Each number is 500 + 25 x the weight over its row's rms, rounded and kept within 0 to 999. Layers, rows and columns count from 0. Numbers have three digits each. The size before them is the row's rms in percent of the matrix's.

# layer 2 MLP down (transposed), 1728x640, rms 0.0547, rows 847-918, columns 192-255
110:508513486481479478490514520516546502467497494451483496580482515518502484518485491476496506537476477466487516504466545497455492524485521493447545493507482480494490519455465487509502502502552479
094:462554519536476515527474490519470513497533494515494491513522463527469465459547484500526510517513490525498498550522536528514492489483497481489474488458490569501491488540515487482508492530528533
090:546482540494487515494477496495509496516503476526508539476495513524489525548547515441524506484484486509490495510499510501518492498478512503478501525547475517477459502525476530436551473490495518
104:537501497505532501493485501519514482503509489460461518488496511496543513503507560538487513525546531474525488484523507474524473516499494508462495555501523497484467436488518484443534494563525511
090:519466511541512508512515531462515499504512498520494531463537473496527504478498482547499512565490486493537482542513501500450477546493511520467501520500514494503472486521486492433457482484507545
101:522489512497517531500524490439490519495523499509499530565507496463485458484478495448557461466501503509561492506486542536418448532459501538534476521477505509547482500541541497514469491509507455
109:499419465500474529521522468526480480515488480500491542488505478446508482493477511522501531521499492479510501539504487505481517493513472552544448469494493522460503485467505507497479500509485530
094:558507538507515468520499472523485488469480502502531533492490471485522504503509478482520494511497535542468556502505517512494524493522498516480526505492466501499474517499475476439488486521488506
105:491475509499510472508495485465509515483523522445480475430478499516489504494488496506462478528513444501452492532507484500472490498463508504423520504489488508529509511470532504513526497490479510
106:504515489503523507496511470470496445483476497493521495486420459452534498469468527517483545503500506493492512467463514503488494471442480494494483488499501509463521456546485490495549516512495492
099:509467531535500515491522525531504435482515514497527452516492518487513512487499526432512491531507512517496519516488500537496515503505518509488510522458514495525522541486507471540544512504464525
108:502526476554496524536485481493526486507498507532521463489545529488504517504467464492475476468519482495472513531487498486495505524548502551532513486553505471445453490487531541483500525510498495
102:535539489513490520543480475466482501470466478515506500495534504493515468469491521460484526460550525512502480478484514513539476514503532501513536496505504470452482513523524479485509486527542500
105:456479487488468449520488521504454519513506508543519449471494471489528520481504505533527483537495474496521516516517508513494493486507488507506515480449487490478473530501515482541482454512460474
104:537483486488530525461500501481500533471500463520507447529512521485487548472526485549464536463484508531527522464539516480504505525506439488476476507487479516504528483476506521478538494504490495
102:523449485504469464490441501513528481445565519481487525489483510520539493476477516487506514471526473488491504460476547551452527444497522520481484470533539501491478531492487519521486510518437504
099:449473545518515508498480556486526512512516524521491513505502501534477519527505503479506511476504463498467493510515511516466475485494502490460525501460513567547499509502511488491483465490468525
099:487513503499510500507511504500518486560484529497471524520509540544538490500459493489455495509523473540492488510535505536502529491530487524484494542481491489534504458535493521541552506513477512
102:519501527502481554534507539454504533518542490486491520483496533527534499458519507517544523511519497549512567515519514522518494552500500492486520541496471527515499521515452502521499537486499511
093:502541479527540538486500461516498498514467476544482504466550536539529512528523525506449496507531503498555533508487515457470456481517478528504497539488492532499494520539491469511490491467439500
097:489498501489460488490483530487489505490532497521488499477536498513518490478513511493526493509446459497492474486486513498508507530525508497530543537508513541511512502484557463516507475525499508
103:447468507511506525534500497487504513502484516518489500522504514507492519526477480481513484519493505459490505482486468474469509544493474543495487482549526531484500463501511456547534540516494490
102:545504509502489494477490499471506543532487486476464503492504467487491501478484517475475505498529458507526511483472514535514494526515512514510459524440495465478532495509472497539468483490480547
093:534510523535479501529499481517493525555529508479510492508503464501485496479476477525483485496480492427537525470523483488520482529499516511547491499496474528458478536531498478506488496507495472
096:500537503488539509495486517524534509475534496463501489516524491559486421519532492508492496496539519469508507538498475499504484498537495502487504469470473493496498509511507612535496494488474491
102:501505506485489511508507460513502502483506470480508477504481472518523557439511523475456497486470462485543476478500510515507496480454510477517519498492507536470456497468509442465527515507463475
107:509507531510506504485507455490475488473519520511517501496478530542515542490506528510449514505530495480510496508547497536502493533482520477449494470538505483473530534502489493498489503550490465
103:495471474509485521501537492492475478485483471486488529496504508482486500476497483495489484537520532517443465485544496521556546472505569512469490547498498505506517483552473524532472484500455458
108:508495508495497476484527552505510509467508492488505523517496518523518470523479486493526510533519500521462548521522443515450492511473511538454469494519501478479549489499507471512494487535500547
104:510495492494525515474492525546496514504533515557510468492501564491518462537507494512446509487473491522520501492509510483482505487509488508493513510493495514506502537531498547526486515512479508
102:517474489499455555521503485491554477503505538495542529500499488424468498527481488486473571455478536486564476495528529448495489504517487475492517510461502507483489455509478474466471483511544512
096:483546534549509494468501520511493555419526548514514517493475524513483498537470524504484504535475524510503497501539482502470516473499489503465492514469508516512481515483538474519509495502490510
100:486505481499469456556520485499543513491521530513525476544477516521510529468482506471513533482511444469497500526507495498514505499565492499490495525469508490479498526455544456497482467523528508
096:517481557452473493513495493488500507475527510491482501473484511506489496480486484484565532526491429485481520527502526513448509508467505508490494502538492429505514491486463500513465498484453517
087:501510543521516487564476495542461502517553505486514502477473511498482553514532486537509504539481471477530482470471472474483477491519525470490505516461512541497496526507483489489513464511482455
107:534506512525509504518504525522513551493508512529515519533473511471456509519515511468534521519444504508489534523520515476464498493486504453517493509475506467468500459543488473455532465516431508
099:524540480523493539509521468480494494503536494473424524501511499526457567511502468502528485474516498528471505484503508505530481462487492477513491493468494480478503510497451504503483486489447541
103:491445478486519458507537482514498491514498508499508462494495525479486487477496497494513547485486489439473470468505471482491480533471508502529495466507472513514524504498493459479541501509461495
101:508525503507525486442480466520482484519482457462554492466542537526484507449485511496508556504531506477505493511488542505489504512512508491482477456476515494465498477485442475475486474517514542
098:521479512481508470488494466541476470545504550496495475512476465502522510503480545478485510477496497507515514451510481497498518472490477515487495496452514464509526524520482502524521497536515495
102:472472520513478498484478482527504532496502464489520479512516495528492477488469496466456503528518466520536474484496506502508533502452525505507509487522531495510484474470466459489509496552501495
098:511443435499478519537487496484531521449472503486493485482482494541520490455526515485495488500503474547534487527488508463487509512490526515521500481550504482521529501529479479496446477504481486
093:526489518528529493467481489538458496543541495528523524481517521495491526513495518497495534476481442469523498484518501462510494498504475517483459516453456516504506496539492502458525495479517518
094:458476438490459541510507512482508481512514526521483476470523521524536547520475467472498490462496491477500462495503522512469517522526497518476515499465487492503459522450492520526461483510530497
102:520540497482521488514509446532474499503482478503512552504479486504485503505480544465519489542509522481468518463468513490494462523500528471462459539500500519475496481534446521508497448495463519
106:505512525563486503506494530458517468533523486560503537522516469515456484531513514488478502480455521554476491500524536498520538526496512499506497511500500522548468511506487499488493494522486483
101:483524496505525495466493444529526505513521467482477483504545481504517495519523533489491531479489538519495521470507516527461511453527475546488499510504515497511465525519508485475506484498500510
097:493519519504500483524528517475506479489492488530514523497500499519441523490467486492540462494527547533506542474539510565527530500487493491502478535490513511512519484507520475461516469473493478
105:485522517528526506487485470513492501525501474508511503544470498467514490475418480483517513509526501521480563531502503526464493510515502531500529509486478507513508507523500555496480513496488564
116:464499498508480503538537448486488530497498502491543493495520512483536515507520505507480526503514502477473470456461498517490493473463517479477460502548537517503503511516481467506508512548522513
096:483529493499526498526512493487473511465552463534516476475476484536468531482541506483535528512485519498478522484485477478517446507476488520514498464495485509491492558483513507488468489497511503
104:524501515537527466502500511518526552516507521478526494462498531476481486524483488516513509497511539557485495506531507526486508506487553504467487504490511476494511502523515559497496521486489516
100:471508519535493501473486515512472517472472464447504524476466491517548524520490482525513486474523483488523484474512506482501505479493537508488526481484504481499475495471521492527449497465527498
109:529529523502457549472502469508504513504531460522501498496470496513494469499498454523512486530526523484487536512445535518502482524499547520500504514546500517519514512493501513491514520532488481
091:494468487479525521503471490515480485475537499449492567507532494508474490500499474503521478510556484486488471574439490497530530544533517519478509541470503504522529508510532471479509511477503514
098:500495480524502501490477518457465480512495517530503497473439479497500516464536548463507465512510458497503479477484494534452489502486456480511514487494495477480480477486467490521534550551484515
099:513500495493505470525486515460507485510519467489541480518502545517488479522497520462513500510547515511526472548501528482510523467495474487481501507463506487485500508519506483511503500506491501
095:468475471467476496480526559509525464435509504508512483501532515497502474486458466524514520489490485506555498538497468531502535487527489482524491470521511522470484501430475481487509506483463499
097:488499498516479418502489506483495482545523494470450514482480505519476464533480451485505512467502548441544496479465546511515487532534474515531487503513490497530505489463526480498494482517508486
097:469506533497511460456461520512507444534469513536492477520501496538558534496492471495549556473521478500514533505502483480477522465474502508512520497519473517515461507494481487464514524494503527
099:466508448503516495501517471471494520451482490473524499489531473485506531523497501538507480502489490511518509468514467520545481569495489489500495488556475523536526498521516497474506516482474522
096:524471494479511532499462511504532481498480531487529492462493508519481568506508547523493485524517514484499526478514506475506516491484480498507551485518523486505501485502512532569516475485526492
094:510522524472489493447482492499496531478529517516539504510524476498501509482533509523532519501515483496479490466470503551489457527543531501488532518483472521497512532457480487511521481485486491
104:450485469519506500507522515530494463524527483484496488495486482507514513485517522489504495468490535548509456529548521514456458475486524481487507536481499511496475471486498514499520520491467495
094:486486514524467500510487474483504508480513515461510532505495494488504509499457464490517515514489484505487471492514512499477484516493527475498474499491542487447480496536517459506487534524485596
101:517465498497511511478483524543488478500522480519479530521510508492511507466553472482500503509476500496547488492475503511496538504470490519448460482495504492521517506494480514510508501490547496
123:531508515524511530477459479513477509512530495459465535504543511506517516485475492472525543519493512502497517485538488487485529520535488517499493509486559468506549523504507512513468477495481500
093:470530508531581535521501496538486530488481469538478526502472560516470492531473517491464522512453509527479514479477512469510546537490522500473505527503510471495494469457498522502536495464542510
098:468458516486455516530562473535481501502487525556504480499485467490487467475523514504528548514485499508496500502481492511473470520494575533492501510517489523536533474539511526468556475485559532
100:493499488532537533482506507556494474490442506487515523487495499515492458493480493498486466491462526507519490498493495563553532493447479504519470503494536432531541456492504471492485530482454482
098:501532520488522476530480488488480481492504522479508493493528467512527465527537479452509497518500465514518478445467527476508497509510506507467434490496451518508443541533488508460508528498514477
095:511487506501518486558487526449531524530497485512477489459459504518499509494503471527474514509506488542487488506473473503476505474511507512479503491526539534461461517540467497398535525500496501
# layer 2 MLP gate, 1728x640, rms 0.0555, rows 848-918, columns 192-255
088:478555485493427526525490462498474553495500518515508498541523519498514518512476501476560487461527512489479482483459450457451490524504499528453493528526524493514539508536477469517517531497527495
090:492473486555508444494515510488495509487500542520474487498493505529523502454484476510510502490462480521497481545522498481529493532490533498496511480519497466484471500514560508493503490504462436
114:514503557508507521541500471493464525536512484490496485490491504504521480523471417491534501505499490510531492435478489509426536509501465508489544492503526531523471533565473536521489505438471503
092:501523543541500525495486494493473463527487506527524456500539486454493524551539524548519478504495476497466495483474457497505533491500482486518513540509495514461496522490498499490495523509465498
093:487456514494465562503503506538520530532511491497512441518469491522498457524481436487471548518513492530517498462514513483496475527523541507474468467552480467452526502502492507483496494469520499
107:506468506496504518498558474492462522530506509541535521512546502486540483543489551494520498520468463514527498513506518485485517495520509512493486454469508524479509500487506527465542453461514460
098:497531485556515516482492472516504474485489550505527534502509525486480515487485493490542497449448508493502485539501531489494494495522552532455465515487524509495493505498513466507499487486513462
107:515518521480492554537512497527492450412547495495502479503469486475552529439523482501507489462505493528479466455471495521516527498485509469523462496463546492493495515488468497507508503530486485
110:489526508519527469498442497443495520505485515513545490518470474480504491434447512473476456543513491459517522472512525496486499494528523459488495480497511471509487463504502523496454511488483516
095:525487501494493550477518497528503516547502516530500530458518522487489531520519520521466488509481529542503483520476500481548473502501506492476520495475521503484489494484497486491529482483509535
113:519522486486502527481467494490517527508486527493493451483539505495496517503494520489517444497504459535482478494530514451514509498520481491505473520535552490494450489490532471504477482516525467
108:510505536471483517540493508531489474528463510507480475487493477416515534554508505532464480498533454488519536462501467573524461491525517486502512538492519551526458515500529520462489496499453496
103:513494526487521535520484546492518539478498535481554500494454528506474508487497509495468469528505527492487537526525554456529535514496469479471507520473494491524496491533504480508493522526465511
108:492476477479517518447516520479503494459501528514417483502483468482515500499494531466486495471475468550466510503438497508473521517478467497509467472513492516494491482512468506487516513506518497
104:535481466507531494515494476485480519501503419487502534478499519486511453468510504475537484518499476518498497495517504498470509503538473533477476521483550474488534541511536502462507496526550509
094:498470504479505510523499489487482518504481463482489488526497504498491474527521517484566483535492438461505480507498520486526506448493497526480504517530520494490529528490487481525479473513496489
101:495469491510496466495520468527498481501513500478476506481471537503499479506472444526487515525542470514499487509522507562503496523497467490481507499483508521540484500558531507502541478511529491
104:509482495533527505508507525487512542505509519498528523462518464493511508475516521459523513475528465494532513505480484516514506518474451530471511513526518516504503492504529489503467472470502546
101:503522459514536490544553530528507515506497513558507502514528483512526514474499520505478498483510486545537484476489484510476485502494526445505510495439536494498509495520526466536549493523470504
100:527523538523507482502495516520531512472484492506530453501553500511494521422477482460504496529514477458524516467516474504437474489465521502516487492533476480470457457482476505496466451482512497
100:476454468496491492550504496471477537479511531482523492499503524497483474490487525490508484540520477527558512515510507514437510483520481510492468506446540482462526488459471494487509423536525493
101:475493485468517497544481498510490495497503536534522492503502499495451493467491474511522494521499519513511505512462459471505510517505539497523509470509491525510452497505504475501530484519508506
094:514480464506524504460511501456510524502506520505505475556500514471537494480462486490493479520486511504474553492521525507509509480476506483467502506559466524511462474501469506457494484446502547
099:474535478520516526463427433498497516490519520469522513448492477494483517480504506508484483459508507496493481500501502486446490515547474528463491519423527557531528528537534493492471499475493521
096:525463491523542549467520495505490520493500533456531488477479475531484508485528502516504484458502481491537492507504485517491546483479502518506516511487480493510519511524508518510530517470498479
105:508474504533454491498447488507524523505492468516475529474479523507509518466474506507465475466494515506527508501500470505498499527466501492517464508499489485527520522524557473469477468513466502
102:502496528515492480495506505501532488474519461492460465518503517493490505525446524485501520525470492482533491488467519518515476501513399498490481476480540487508491518488534502460501481489473497
108:499492510538488538465497482498478491524530510531478496491478568471492466481516488506521550503486475437467522508500460510486474507469531524551481498557483462486469477502441498518481487472492585
103:496482454505508534454527494507488499496492525508484470521503509472485519508522527509504487501512508515482474525474510509499499531542500493500538504473471485529503489469491483527499528501493486
100:442471515522528495482470528550445510461497505486520512572496498492507501500527516500487500490500495511464483479512469497534523508470500488505493506520524488494498511507507483549484442506486462
101:520482534481483556498507519504507519501491503484455491516492497513472497474560512453516513533514504488523528511436506483516495508493512490439473478436476514540475492538523449490508503525515522
098:433517529511493473507489479474470471482476467535564505500515510468489454437564481471480582528553497484500474537497487478485462507535498486515480502430486522476510513465498549510551473469499498
094:521522536478509517481494466494483535520484457524508502506503473482523519533508523511513491479508503522522502464494539493446458463533481528523519521506515467494491505508487497494452481487493444
085:475447493487488475527531499510494512507468499541450493504509488489524460493484482502487516515499491535509481497475484493512512490493485457501539506476487493508475497499486489555472506463506491
104:494475489540526458476509491542481548505488519531522475494493533516512462515527519507524486539518542500546484527510463536500523518502550466490465498494517450517452508481484511506515505480449523
099:523435522457515556484466487486496525499490493459517465519494451463482504509491487479474450534530486517507490506501495493503508519507485491494491539535535493465500470493517491479472548503491513
104:492490530511519494490488511494462484541463494520482501525496486552494486529523452490485455479486469505545482461469520502485532480506480531488538502503460507511487493511513520508460497484519493
098:509516479504464536443536436497485512512529523554524495508521578505531495511505489485519503479509451509500525489437492507536492535468509496523526504483535448470461506525478467502488501512508515
094:505495520469499506530524513491550496488514520488510521489512513501527518454474489544524515484478521487494485471474502495470450490488547473536497485449484518517524506462519534544512505448495524
106:488489522462477560497526461573515493499544482485515498465514528518514526519509476490482500511453495502544531540484507537504476468460508475474482539494525520512477481504526522548523540454493499
095:458520499564537556529483514511533509497499478465482453503502500533518468543496535570469462496519519454498522453498516491509493468518512500477513513475474543485518489463524471507500499450487473
091:513473482471502497504507538537541513462491487514494505475504502509490491550514418499528504494541544512483523478525495517478496525493511520457477513509507490480484521474467516483467500499470537
094:491504509494512523510484506516502488482507503495518499513519492525503484496503488481489510463536548449523487502509476503494511531519501481512484478546572487483472463536527513486495490509492476
109:471471495495505478500496506513500527495486511499509482534485520504488453514481564469491509455467482486504485518526522488509484492486479433474499480482512473549489459487486497490507454460552501
110:519443500533481469543513478463463462541524481531518527526473489499489521486467500522462515512469481549531489513518531521497535501488507484469503484500491506490477437530535521482541507518497521
098:521481551485512482465542504534480449505478508494501505468490484479506536480481477529479523495496512494501477486516487525527476448466485508468475501495440503527522524544451518520554511497526491
093:480523526535541500475505497479485504474450543474509524496485539489510536534483532535470480513513473484484528491517503522493502540471526528434516527529516459485482488474505496493481536487538555
101:510535561481497534509500526519476454504492504538476500559466463515485458521521523506515533459517534495491486492452483525497490484473540518487546505504467544493515535493502473493510449492458509
111:478517489460499470477509453472498527485518443493521477533512483503504480509515520562505523514529504504504457514501472493534520514479456505515487495540499532487491491537485487430528531532499481
104:455499469483509501517522519502515481493490457519451500544486467521489502516478497539499462498418535529534519438489458462422515516500480508518531470485508437493497507492517488512489524493488481
108:481514512506468482487506476526506513552539513468497488491530530522527499466498492539479492505480464490449462517532468477500485482485478495477511500503503480530501533503485451462509488488510500
103:490487488487509506526504513485539471513509492497502512498505497540501518501497496505485462558478506545515477480480468465510534484521539505550512492482538506483499504491541474514506485493510483
116:479534498451528515513524450522501523473524461503502474500527506548498455482459509514536479517547488547511464536491476439516460499535526490512488494515512495507546535503498495493497521477483541
092:484524533482468506501490494531506519502504533507516471493465517531555504540529476477461496464460495492478490541513548520521468514478528490472540524534527510543498480527454482547484503504497499
105:510505522486467514480482479522512503505475511511481502469463481488454447442527542479500481519546439516462505477541481474515497477498532505511488500512425478511517514518514487524448474496507484
094:482507548571545496539510493545478527486469499501437553510514518495460473454515473464448536483557486520488501498509486481499492504480499497523497513471495493492502468490482503471486520510485517
095:490510465528435513506454507536530525496514541527538513517509507458549478509499494559419500488546495495531488519537531498487528478508510510538533530519512521499470498512477537502558535464506541
097:473522519573456464489495545497440483513507504475513497479496483525496507523503475448498513472507505500474521465505563518502538471506543505517489515493473487494519481483539465467471488516523465
093:489512485465517497507483506512495471484474519480510462537516517468470556490479514467503456458486461492477537516543503472457499511496536483491505494523473521519470493520472484519457506532479493
102:473523508497502463547465463501484506528508476458500471510458518494476488514511466489502484506482504538477492467534514480499502462513463500486475518507466523469522429485479472526527503521476516
096:522520502517528433500517466557500512514511512539511500507486504517491522500509505481520508503474447523506509514475537481505484516489551524497486459516494482507508466531512511508481451551470501
093:476498514481510507528494511520482492533512506524496504502476488439485498541542481503478519498493508541482488492473518496475481515484489525512455465511513488504529493461456485475472524520519469
100:472501494509536470522496518459476514520508484495493525525500531551450491496478477525528558502519511469543494523469535452536505507521482518490504525498515543489509471500488493496494504459522513
097:520526502487491505515539504500481460499525472487516516469506513528520502478534516490436467444542471507499500472454485510487452509496498530502489538481472519494499474521489499505510471489514559
099:473498531561500477483531514538520456465456542515532473489485522483478530532530499504490447529459484449492516520513486515500480464481512479455527520493503447512519536464505492491481541499507463
106:550471491508474497501526486511573483492424529485523491485544506473487509478509528521488474520476504506508476510505476486520497468500478466518502461504488498496502471490501511453464505484504520
095:511545526523533469427462520477515522474464490503490509520481543546527521558506530503506503489500544479549524519543479521513497503537445513492474504460512484493497493499476525483536513542534486
095:513533525482507530480483507496502503501494470500524495540504492492512529499513486521522521490531493506532499490543485520491497472506468486525470507513512503500526494495480501471475530545513516
101:489478500497533526487467483509514466484512464445526471473525513505514498492471493501485520470501513498513495493499474504465522505506495511504494515488542466504499490553525524470490540494492483
094:510505506497528514500485476519482500517524457519523554524476484534496453460495476515521504488460482472524499488494487457497513484500513454483527476503518490474491482468449459501494494477454506
095:516511476516524541468486497502454473502488493508506487500511485493499491460506492517500497465507469543532500487527452517498477506533496520546485516461492483518490499513520509543466555500481515
# layer 2 MLP up, 1728x640, rms 0.0584, rows 848-918, columns 192-255
089:484508494509533493505501538487507498466463452527536506478468481481492437492514517493468459513513505468454511491466510525530506473492520497485481506502506529499479511493537528499474506450477539
094:520487476513514534496490531521484530524507526530513480496515476508488503483528532469515489521509506519477510511466477515539527495463496489563499531451509508518489513483491499476502473506479494
114:516508494518522485502513519529512522511508523518512542507522521435489539513521557484506521496502512476451500498459524520523495493480512503459502492505499497521533496466518445509523492507506512
092:494506493512495522450480489453500480520479498486477531533463525495473514512467476525503515527492535484476490474480389524497508513441530511494499507496490491462503519489488487462444517476514504
096:511498520512473473491502517465499551503509487509482531537487506527488426514485477504498519480499511475480510511502490515496552510484505544517526492483494499500451498488534503471487501481457451
099:517453497490496470512501489474473573499504504482485472515523494508528519499519529493507502508466481499509499511489529487492486516520520498494563545455500470519484473471459476446546530502504473
097:509510516527506503486532448501488481488489482516523531513460471508506512505495502494523475516509525533502503505511516513525498506499497525515553493525477515511494467457532490455491478473463543
108:503513502552467490548503528518510496469509517488522484514496533496503490488502540512522539485482457499494508576483481487496516488468536501462523518487488460477477500474497538539532541499499508
117:505457504493519498457527465516505505530505512494503568494458496476514488478501537501508500516493514540539517492512524535538517477457476471499504497535496502469458488510462477522455512507471517
094:503522554489486483538471497502494515486513513452473469473558529509498496478490483510461535459502533495455530528504541482529500521509533451510515516482467494492483500527494544524520548515515461
116:478545503490501482518489520519551488498511529518530475478534504523492487472455485476503502500521480491526526497495482535529516520525505465510520489528495483518513477493519536517491494494488483
109:500471467534489511532498504492469515459524527487480505471505470508551454458484467467469463491535543528492459529481487543496514528511517489495499506500548519492456522498525517514490519484541497
120:506488472492466467480510466492507511517531517511498504501506549518531480471501542516509471484502478508431519543467482544483487480516503491502515544500533503490499528474490489485466533490522496
107:446506491471516495475495479487496509511521513527515486496488519533467487526528511534508504454500502495501517502522504484549500484485541506540503498495510506496500482481523529518509503527497508
105:512479493510465460488515500503520510469503528492510499508509497544529462484501495520510507466475445510487525515492477502471494496530514522445526507522586461487480493499503513507548486529476501
096:532508474457488506470445502485523477521504494511529475515509494495511520508493512557467486531497492506527537478558472499524491471538466527507484470470479487541485494465518483487499553483496525
097:498476514483468463479520529505489507531470490560477572478506540469505489466498462500487504486498446561469509488520500505521525486465494491448503538485510479494517514507548498483554507536522494
105:491491502535518512525498501506516497513477548501521511480517485453517455493501487516526486473502523477489502534501517524533511492524521527515492533499532473492484511443493517472536533513476448
095:492516474478424527490511457505511488522498466463509465496458483417483505508498470506514535527523488516462510509575495510478520485520458530480546503519526526476505511492456493535488461494473467
098:510504507483513505532469455473518504511467461511465557479519527507448510483529470465502488472462537516455450511478461459496455516552478478514514475488522553540524545498517461459508507514530496
100:510503455502485508545485487506486508483564528531531485466488537528511480492511462523504533499485494536498544471495487499481543503493521513471486474457520559465503498466496486495520469493511524
100:526500505512515480509478482463481485467485520451471506468543466491450482484532448502467473503500480488478522507499467479514504448503509537516512511493480484480511532506475494525475515498514507
094:505514504505493517534530539503459505548483476449525499475507479509445471510480524455476499487482538502511495518444446517531505480512482554529473478476492490497471544528514508521499527571506505
099:513492496490487521486519512531559495515515505542513469503512529466457529484488519476484508460508522443491498495501521469467495520463527538560488513499468499461498463469493512467501475491512500
099:473494467489509495488462504466486539472527489518530502503477516530519496519460465486466521514521477520500491529482541490503537536509522523497495517491502481482449526500512537486482476495506496
105:486512477524520478502529514487461478469537520538493524504480515526511495508514449495521514443466487512560507490505496465489489490491498486432541494493471501484489483515493505451488498503573464
098:513508471482549483516447465526504478479464504553492526529468560505514463538535476488510459480509526476476482518501528514451523537519566525516495506511431532483498476495472521504520481522495541
109:521481515484449511458523522462522501501471478481458498448456520460528440515509472496478515537509517491537523516478499483499536482526457534493506491528470522472502493543503477518484556507445506
104:525539509504487553493508500486479521493517490517525538499559461513526489470492465485523491500518529538516502498502484538515519527466478466506569462524495480525529523516510499545501460526509477
100:555487496532452504520472487515486522476514488523533500507500501499545493556514533482492489534440493538535525458489517483511517529524550484521504480515487508478477533499474471470489465482518451
098:514516513537506510492447479494502500473528512503520536503463549471484489499474465491479506473462512466480474539495484513481477471549479505570470488478517456521506488489510472525499473488497478
101:490487520495524486519551507510535479509506466520516468540468508471488488492530454476482527503476460484497503514537485434502477475544518481526466521458479485480484468479527487504520485479489520
097:522474522492527516498471535448505524499527497503510494482502546428466472489494496491495481511517502511498465535474517533486482533459493544476557477500497519532509536495485505523509533478458524
088:476513492496499436441522472517527508481544477485534474543489482506489511492497505497450500523487503444519501528487484547469474497456560485519517547494504505496454498524544514489508535475491483
103:536488460535518496468485522506481531506446497540456468502489503484473477501519508490496502499510501496496531502500470504514504523520534430483507450479512462481484475565482461480510497501453514
098:496539497525527518472476524499526500513519464479449521488469472497487546491558505491453441503521521484486497522493509493535488487486489530539518509496498530483476493471485525465475534522505496
101:487495452477445443516461506516507516487518503467521519512483532503516495497459510482485495502510479439495522459515514502481469533480450469488487460488464525483463525496406484456470533511543512
101:503524468533482524544486570488481459526486542513494515484499504511480465522503485501494496468553506506477481486495514505519523487526545485530495489520493527526473478485480522518550541454459496
097:535507437475523535466486436497542476475535466516498495471510505478497481472437545471537482476501490497497482435513439513523510503498499496491475461478477515509496520514441453471500464483549494
107:515470490510580471468499516476499525506522484490502490508483502466465514491497470528527464499531505481474530518479479522489549510498495468551511460540492480498530526494479463515538469535508500
097:491505491472482498486506484534475532523490501463487489460518524504514478540505498486433474484485471488528534462522499530499512482510517488525564514529479501490542483443487507511525490539533522
092:481496543547518483527464467509511468546523491495506501493498544463461513466522512487484532519498503487494505522535495487536467472467516475496536515481497475517502510481490473438482484502501481
096:498483512508496491476492518512521487451504507520535502487547502518472466478544510509441542544505508518518510518498496534450496461508467498487501495510465491498507463471516486500518487477502474
110:511527501478421510487486500498518504501482512485526542501502498514498488480499489497501488542476512497509524461500523489554504528527494497493474516467485516503525479530483529512485494507463523
110:502513470551486550507489476520540495538535525485480486499469488494502497437485517492531503470455491512525489520509511492477532486505493528502474457542533525528486477515539492474499521483535474
098:497475552536486443505497525491554483527501462476483506548510540515489512509489486506514501458488523475473536497486554562504532549514515513515490501501486486503484500509518538501502463479543517
093:501495490530499557544536522490513513480494485512457482503525494520484488485504487484479495514519504520494488533510527531556504511460503535553505491499467517526515501487530506478509512471550483
102:505513519480510502538486517509520485504505510557533469520473450497521473488477529511501496486490472545511509503428519467502488473491534536446503486475472467493480487508449543521537474495510521
101:436487503504458498525538484493512515523539507501528507546496477516491455464515493538469542521526507487512494498483467529494520554482501542475476484505521546498538471541494513451523481512524482
104:479505531472506493496476506531469516472520535498492498503491505496485545481538514488468526483488490511459497502505457440538484520490465498534505543527529519523521547553516513485534482433574483
102:521518536496528529502549531478490486457500506502461491527451505518469534503490483497495483469523498474516517455472510477490519507473523505499518494487486477514502507466462496508489492473490537
100:506489470488514482481496583516460523521462498458522491454507496477546490488526500510487469453502512504507467519503499527510490522554499503542513475505511477486491486506536498464494479518513454
115:481511524483487491502504473520489528516520497510529493490470500534492499520493524501509514498538520500543469533493505440512538479533508529467497499507558496516497510517531483471488476512498552
092:497501529488513541546528515542524495522518491486482474489504489475464507549518494517519477463525513474487494531521529517546483482511490484490519500517526492489495543501517501477553473541567498
105:481490473489487493500465470498420506483458507488508525474492510526535488488581534462520519501473484535534489514507531501535495508501486497543506522502466505508541530450513504495507499478516492
101:496501474489492511490532543469506489516556512467519488504483484507534555514481483495496455507524522524504532533509472521476501483551503495529530466528515508500481523486529510533490523519555511
100:515503504530511474535526477531492506527513490498483490477485545498479498552452535525474449468490486492487474535559520487543448507498435530483520470485497502521477490488502525472500494470532514
099:528493539468507505531485492518451504524504473497542491545511511507510559511532507514487479511522476511495465480482502516510495495480473525492511459534448481491506500515500490488489492489522453
099:523473489540517462499523502504475515501478505519558521497502493487515478496468503455506537494506464504528482515506474495467479497487512497474503462510484480562454459491507500499474552562509449
094:486486459482481500493505514440501522500487488504555511514508512531521477488504487515501459461508469486467511497500471464510522501489524510513537494504485494489483507518526557495502504506520532
097:484492513510521515491500457527532512480473458502534530438526469545476501469465523494483502484522527514462488498488530514505492490503491495556531522547473526486503498492475494470500481514465462
096:455499505498446493487489508472550516528496538479519439545481501449546464493537516477522458506490535476520479448485519502479525491481509452516487479515464475555513512484482465515499518495477491
102:532507509515503491501537485504502454509480509480460511539531492493501540501469495448496562470462510483500483505489527506476497491445531483527498513507530529484494459479507498482499497494491475
094:491474499505540479522520501455490533489496476515506525488517527482525477495498514498512519487485507469538489531535511467522475503508511500500474461476497490510471483526507539528528456510476515
103:488516510473493520458521508541535500467476502554479490475532501543480493478485503497517466479513489532556499502535485489513525473479509540486537557497523488476522495512489505500490495476513539
102:524521490463534503488463489459513514469505514459497479508537486547513526533500508508510508506486536535490502512532509530457484512488474522531480511473499526518500477478519464515503565515507495
100:504526491473494526519515543496484445462480492478474494513507478490501470517503465527493534525489493485515504473504510503446522512461478493484515504499509435503491503511547482506511526516585530
096:497466501499532489487466475460492489469511499456516565471472507521469492503495509516511504524472506496487472499524498503502508523502522473485487517528460502558454470492509517485471531506475445
099:484492498498463495464429502517502475502493509501472511531492478528536551526473503537543473504467477554544479532545468518485525505504479499453504573472452513564502505507518460494469539482492455
095:510477489527459466504508485505509507491490535495459535452523494507506527484508485494506498545456508524519503540527516488514487478482450528517526488518510535433496467475498488494512492488501525
097:511526507519508441496492488447522517480488476530493484530512503516528553485526470530566508500478510511467493524568498475476510495492484524531537484503498490479528474494537536465474479520512439